From a checkpoint of a small transformer trained on Wikipedia: 6 heads of 128, RMSNorm before each block.
Each number is 128 + 32 x the weight over its row's rms, rounded and kept within 0 to 255. Layers, rows and columns count from 0. Numbers have three digits each. The size before them is the row's rms in percent of the matrix's.

# layer 3 MLP gate, 2048x768, rms 0.0746, rows 529-551, columns 672-767
092:138149139099131140199119107090136087086033131113113105118106150142138127100147112136150084029119120209189163142179149162191078094133186089136144074163135079174113115158111135150144163124133099045119087140072100128089164132093117067149110095126121126131169127167122064127170099095135097157
097:102177174104121150143126146132114097129126105113128097183098159152140126134135061109056171091108146148123134141106121111165098082122115143106128149122162062183182129104120164100138105166131133145116148174108116099136120154120131127120108131121104116133092148224141073108168120078149088117
098:104119101147144151100160091137084129120107131149150065142110188086133118132131115173119157118097088153116131144114129155121139103151073141092131073144140132127125162123148088174131098130085124182112104127131115133142150172113124145095159172103144130171133062111183109178087184107111143133
098:153192157122188164181161076136135110115156117152164075207145131085100036131175150125125154086137130143150084131146153132138119096117162105059182114148148152077102120153131162125136060085200103135125172134126144128106156163183194098116179109105086064131141134114115074150142149124114101139
097:126070090156091080066121188146106122090123152169139109147174110094095170123152115133116097125151131184062163150079096118091156144133143100166097154111125150136177089189065139199088125125102098153079179136176163095076093200124107125114167115149120168125178153130179175114163123107104055077
104:132140071088089135114142100144064157113155059136055116129101183105122146096188155061123090079152131092083081113116119102117029132066091102103166099136136166107081178111089098144138167153131121077144141150103100109107113096085115105155153164129160100113122094064154168143094086070127194144
100:080196133172144139049151124118106083134162132153137123108115079159159149125118167139127171109151078104106134134135114118131150138119182138147164095112129142109148117089080124147134077072160167120121100088145098086108094084102145191149093168117072131106182083119158152112153118133171103126
096:112125119129100124110147136141116148117127172164120092183158174083178147122105155128124123113131120071137135106157175052104058164162121145135108126139096151134130160104090112110145171174106142100137141159153057071154150146178144120109174096204093145211115109119176186123141140055137101120
101:137098146166097147140190121118045100102106149134089164128144134131052124132104107131159112075064139149116080107110111086148111079126096206112125070153136078074089114101081127154096119112143141104147189150137135134101156132084141133074157097091141118126125132111109092144064125106136084158
101:161081149141159107131061156160053108159094091160111103089100135105115156110145063161103101192144121108140119125137105165109096098168074170122164070148137152131129173145084115160154089119126150086152108148123165099074140105177164150132069215138183127148136121110170129154151140092097122250
095:137105104132094123102167111128144091089122100098080110066129154088132189146236071155076102127150101131134114123136172154121121142188104106141089079097085141073110058112110161136130143108100161104128109153134114147153047145181142159177118128126125131164151143115185166166127190121108140092
100:109139109121123056102085148107125105156138132165151137081100102180103099129128142146158087137186093152067149131152152070089098155152085087110073145136062094139115102150126156122085230075088159197070119110068170092136129160121132150205161084020115112090182049132133137111164093109130078096
097:116170194107131176077102123113151074180120105144147111115175093127113130197149149083074137114140167119126119144127116114113136108162149136108118113163154113116093151141128137153201125143140098182162129065181103097200140167152072124097110114207182105169191097146120125150152126092127157121
115:078141115117141125063154150170091121167155113147173138176154146120131152176103193110118068122042135160144137128147107156190081133221154089217116146107160153126132103165153099162167090141130145109153160111146148093135073111119150106080082129055092103108113167100108121114212090166114170157
105:180108090083150128154105132183134121118144151091147124121189175095138144168116144163122111123140157177082203142153139144162181099092132117189180139060142160116134189152079081110131107168129166122159194118129125121138117116134115119089127172115145167115115120167120103171082114113162137176
104:137115158126112111094137144129133177088180157126130096115166094153120174145116120158129174130137109142116139109136128185089123146125127135080153184118140140109051173106109052130117148108162146140168153136178092047118162159164123124089105133103171156132122129168147135116141222110144128088
098:138107122115094098089124157098131108168125159123090100083074112123124140159129105156132138112170105132095168121091125168133114148133111127123120166071058116133147114208150174156134137084105188119160140073152095113073093117207155117112090190089145096160117071111155178125078135145192168121
104:121154139130128142106117203133079127056118132119170120145129119092111203116136089147075187139084110178016121142101117147158065079134148122075119073128086124199144146175160062118112166184086127185102186169104157141178171072130106162142159102061139094151123121134112092117149123164149103137
100:137178150102200098128190083114133081152151166090153142125165149135141152125119103106100127116126108181132091128177111125123164108143146146136144089143059117139129160077147107134112129124160090172073145153135087153070145095102148159174115069092117122101135149151131063159078123176155080157
102:131183099171111136157099145110110141057183116226124107193156157099111161095132096134154123094137163102149105140079145165152149142121104148123184106136131155158114130096151098122146116106106151157137103161156167103132178132196171162142125138148106122122121154161145145164092160178154126084
108:163157098103124068094136122101159157119163147146096088089120104073103148176150127071166103077160127154116131154114128127105167065136158090132119139116101141173206129169064153074092188123144168113124158090122101127154145131123100158133125165162111122133118148158129144136118110145127152103
100:137088120145125146112164134071090193125123111152113106166076125090125181108154123124134169086166183140157118131169124129178085129131104097168171137165119184103123130153114110196119143131171110166132135118024113156127104157145125154126202145075116095192102085114167047114163140138103143128
099:128129185177122150058123117093202062110105159176144140153144105129070109122155140102138102103172162086090150185123158158144158114091103114131212153168131113157115101186166118158092194095164134118145082164184091131095085090126138156130126135162194174137167173150139118111154120086152192223
# layer 3 MLP up, 2048x768, rms 0.0729, rows 529-551, columns 672-767
090:053084145167114079143142116142142104115118128095138097108108163110093119112047157134128152149085158190148170112153178149109053179122107153104138079116084105136057093097106121141154160165091145178131127131151102092111174140108123100139124158090177185109063179115149153125154183119133106208
096:132130174142082079124127169097062087092174097083107122126101149156138128202154166125134137099187110158136126111135093131133110095114153137147126134133171105136165128181094156120135156118181029077138144197056109094075168069120106167140144080111118112133140157107146080152082130079163178147
096:130105140136153127191100140109149130100163096107132121126169094150099126063116131100135169190135155047188113164136104096116118090145092105104116140197117067089146108125145167136168107111135109130115176107140099169094165138145108098096119103133169085113111127139090173034153097184156166141
095:087138128060151107110116142129121162137076147133123054140113106155096161143119092122155118094149149079104163079106096146096103125114090109137113116108167089092143129088106092112074160148166133075093147108061111161150109048091096122192065093084098124106128142169206152131142117123126096147
102:126159152129142078139131128189100106130104141117116103157096185153092109121153139103130122182149167065102133153134128114108136100164130071192105158161182125137195108151125111115167139112096094130062103135187104157122100173121134081153116182093139126177140151137127135089102131111126131177
101:148175120128159121169162099103168073123119168111170099202119090149180118130127162113135068126104148179118160102162089124153103086176126105101141143157123081235136159083152084130147146163150063066170186130118083160126084175153135053101152123119174155154109101098085168126070047107110102098
097:170131148077136141170112121098105158140146142104161099122167126126169123122179154140135111117102099153156183140117086097152176092203147100096080163073146143060126164156069153112124071094084140200100150125080157132125137172133112137101148115114121086096078174092161134161158097081100152084
098:075153123139000153075163185147176130185194138169106113126074193140077182132151111170133126180108133112036146142130175063108132138158154173103138123141097139162119153141136132136121124166129141110146160128118121169138161147132166126125114166126078126148138088130093132101168140152107070104
102:124117072155165121102079105189139094117091137152148106100074113134170166096120085096096113135137117128144046128117138109137157142185188119157108129134145115181119157137160184224156129129101107130094149130122078116142184125177085147134115130111138114143134159152132151157131057109115118073
094:104101125086140142161115071138076067176127132142175095070127134158118198129119107178110119146146120104137099119163160151120142104062048152152150063125143135122102173165129098165181112162107137127146122118117149122087128088139164116157165135166103081147143131145073107060129173089101126129
102:159104128157079151217089164124074116131153121113095120100094114101129094104137106157083164091126153182106110084101156108143170118151140170093187127088140104120088162093194104149164123133144133125103135149132115109158144115117167161149132128143144108072103103126097152150138149123136114162
096:144080121071180111075109123125158105139131115134097176060131126103115068083060204099083143110133127143165107112137127124130136131124156136149107148149165123056073120102087100097152088123110153112147163158116174162126118144153129160221139158139094144109113048121138077154154119124171155177
093:161200143123127166102132180114156142157090134160126158169124084129153141161132134142166123124163099131113135133103124172185118160182110156146082137105128118061098032120112128120185158100134141155131104130101148105079137116097141103166068164144146078090073144152165158155170098167083129109
103:169114142156109127141120098105155125094159141184187102117124179172085156145149129160125154150140097133090058063110179114118050071141129068160161177154101084106138177167125081112157112047151154075198158093087111082136131078149143103128135086122084111113131111138129104061170106102154127130
098:000147121105123138121122154158150157165103144093209138200098141142122191078163092104135150135130137087150127124059208131078163121111102133149133126074133121161074167153124157110120140181052145114143117151165114159084066102124126134161068093081215086130119122134155132143128149061142150122
102:111081190105114081126120143129175135128161159147124139096094103101192097087148109092118150148112088159189086096090156118185200058099120085100108165170094093089143128087137125105038148140148124187118135192173112111152167158118152034147117187150119134130156159123118160106088120145129116136
098:109157125122119120126097106164121113112166213088168202189160147177093112099125059081124132120098088161117152136163165134107216078135149134153137147114144100086101053115161140153074174081201083125193171095170111096142130119175109077126090094146117107124140148157169114137108128095142118087
111:209167063123126153153185098139127160077147118105118138098147117094115101173097103166185155135071115084122110135132142094098122181132176106171089163078098127157172101124092158101145110059168150125120145153155174075150165055138088077115103091123080117161112121176111126140159074135145172209
096:093168195153158116174103153144140114144136169154145156160113114090125120094158064179102168129096140141094115217132221119046081143139159105075154105112141111053138139176198116151174132065145087143127110129138108125173099122206147165158104187124118114102140130187121139094180081066119166097
100:155096086062159117150122158124092145092134148102109136071074097082137112158079082141152170095155181128141132095219116119087087155048147124085109129161105119105086093102103093196104133102162113027122160096131085112191167093108134119201135122129166096146153138053124137162117136124134183230
107:075113146149177067141145133152133127124145088123102133059098082062169060148147144064138124097116106118097100134083126078076090148135151146136086086166085147131195141194090130178121173112129099131118151129155112108184122155166162170168122147106140151085150144101168148123132182129129082095
096:187097152122201132150155156130087111087121147173097082102151137091118141159133107181121151138133140079145172050187176106100108164147093179154098164167117108103075089183104112084118159158221115121133131102165206131123172121138123133122188128121117146100077158152143146093162119187179158111
104:155139162116126105168153109113148171101117091159092070105195129126125120136132081173136102090145066148132110101163070088092167126102122132072094136176118162090124163110126073129162162100157139152181139127178143125163093172137092096125141144091078087128125135174092153137141083108113148109
# layer 3 MLP down (transposed), 2048x768, rms 0.0671, rows 529-550, columns 672-767
097:161186085145094157117112145134156143137077130120131151094142075147147115162139194163164170128137167103131142186133130149157114091128173101152138149150178144086159191100152084116154131117179097131161163154134149079091178136147112171097113112113098091150115178100161132156119057173137101142
096:113137081079125134125166106096114057078173094154120085131139052095131158170145151135103108163169159127124169158140117108137150148128144115065104108159111142137096145113146164114218117173077165122106121046153197096186097162109059106126178109111180077134081147180058084110090169066148086130
096:116113100125140194137113134162136158135118179109110087114080105140105182108129099098113170134099088111119136125086084117131133111123085165158170134142111142096148076117103080188165117169079101096168129115130126127113130059097129110125132134128099114070217110152115124133156039251124153105
095:096178148168161144158116105130193072114145155046148154070094137158158093147130153126102117078119105193065095159080127116120103140099103148176129188157118128111126151116140107130112139137174071110124092115177117140114171121127121112085150066165085102100195161093155078104166165148126162147
102:046111073112170129090125100143094149164118118157137078161137081198092132091153154124142142128196091162090204087150139135133103143109167085065102134156097132129121132126074094142155092139140111038148153141104136102112147174111108180133101171096151079141118078109163153122100102085100126093
102:163148134131133129111103101101108157145132155210104100082089112140137154130104159099128111078117044168116127129104143152134062118168151172142064155139061149107103124100045113113129143174111117125126111105164137117148168111109094122157130146150138061116159122158098102130112123066099160160
097:209192107143144093131084113100175218119105144175191132105088140135127157152174120146120130106205158094128086083147101134078111132099081133096136117126110121136138119164152135175097141108100064143077128113138155092125069113174135057121124119118107138118127063069092096156140173119146087134
100:175108151109139163086018114111149098120146159141184136130142066136203097133163184152157066161098154183163147120085156170161157082172122116157154106175179117122127107122174158134159137150134111126138118167085165092118124108165084112151124114114104101074134148130167148138119149141132085119
098:138095169082157082132140081091129114125172110140124145058122112137050142137122183062144096151167192120128117126097127123102118152084128121135150107058084176157116128161177134164120104128150092153209130111156154104095120146139146133105077067134147197139130108110157105120129070048096190095
096:162190095120154107112138152083137162152110122083118089078158135141135104100092139128092115132169127137131144078121134121099149084125092088179088103144078185127160162133112136087125101109129122126164114112136054131123125140184074147196056141099149129116130108160129131140131081080063160092
104:151122092079130079090105148134085111168113120169114110106151119135090168131077179106147111087094071124103132118115159119107097172041102150184056118099159109149121159176142123130171129166128146155125119165168104136164036108115070127092143129075102070145157170128157162088153128176137081095
100:027132061110031163122143133150125175112175097154128075103121097147160155134143157134153076129110184163103123154120141196100092114120125149151172132135121103198135141087156157145158094079136146160116084141156092135116113143163095140075106151143081143185132194117134084158176081092121148146
098:133080106154117112113135129140016095150140129115126179132147118133110085072082088117235143120096168119118136166153121085140100090157126085089145124088165117194105122113114121173115109149118101141106147098120122124154156108158063166116154118152107140169124152114112125156128138134140135134
104:118113161146147090118129187170115129162077120142116096152149099116140155168169106132135088112101157160148165094168115151110152143134149146137104193149233197092129125150055146155195129144154168099037098124124134137128121098154126072072120149103155116084102124081100131163104125167140138128
101:172135127108129105098087189137053191125097074162123089076140113145118107134141110155164173103105104148165118145114146123072117123124165101186153152098118111129174147112125128072098136086188109127166140111141156113100132134114137118097128118149123115118149184155139113164100084133142134148
105:149178108110138095164127115096104103101115105149118135131113124125114191140146133119115093181068083119137096158074152124147098172126110091135118146112124205066154149157125120149145140143129096133143077061125166133139107097075162089105154139126131120124083200097122098165062104148123155113
101:114132157132136152146105145150108190153087016083112112172070110171141171150096122133121212123097195187145170113124188099089132141107095159130111088126146165130120138115048123142156080112159071087082172142060111150124089134097117148132096178174115148079168144140142109107139115137113082119
105:115178082094168060140168086139118089182153147105164184140095190125113119159148148157160135148186134094077066121133135101136111133147136096094177100094144116195124146112135098156135109125131038083129179146134151105144105089091114157120124054169097136072174106136123141137120106126090102162
098:161089093084089122150163103155098065141177107133118175092115125135096067116145111144132152138139136079148154122141204132082162149131132151200135126081160117136132140178108100112090122121074095109171100064117102128147158131126124139134162115136137148163157097156162191057127131109134101115
096:111136205088149114109135109097112193129132160152161182122142177129166146134134158084171165169166120109159035125116085154135186130084118167109154109142146092087084073134163108068142099187160130118116093083132089068070052132047149150109119141105110112161157172077151125139161121138091150131
101:156088076080157099085139120128166075095144171145149099083102125176112053109136064075122102095115123118119114160191136060104097079151132080093143134196113100144109174125091118056104152110113123091115180116118110117164086119155136147192078116136107098136104176199113141133105127156116142147
097:069147074035119115130172156136138120169154166121120125156149149153131113116078087107101174129205178135092098170091128165112111118154154108165105150134125149125128166172142127067139096151155133122116139130099074144122163085111117116114144123128148110165175092153133160078118178149151132209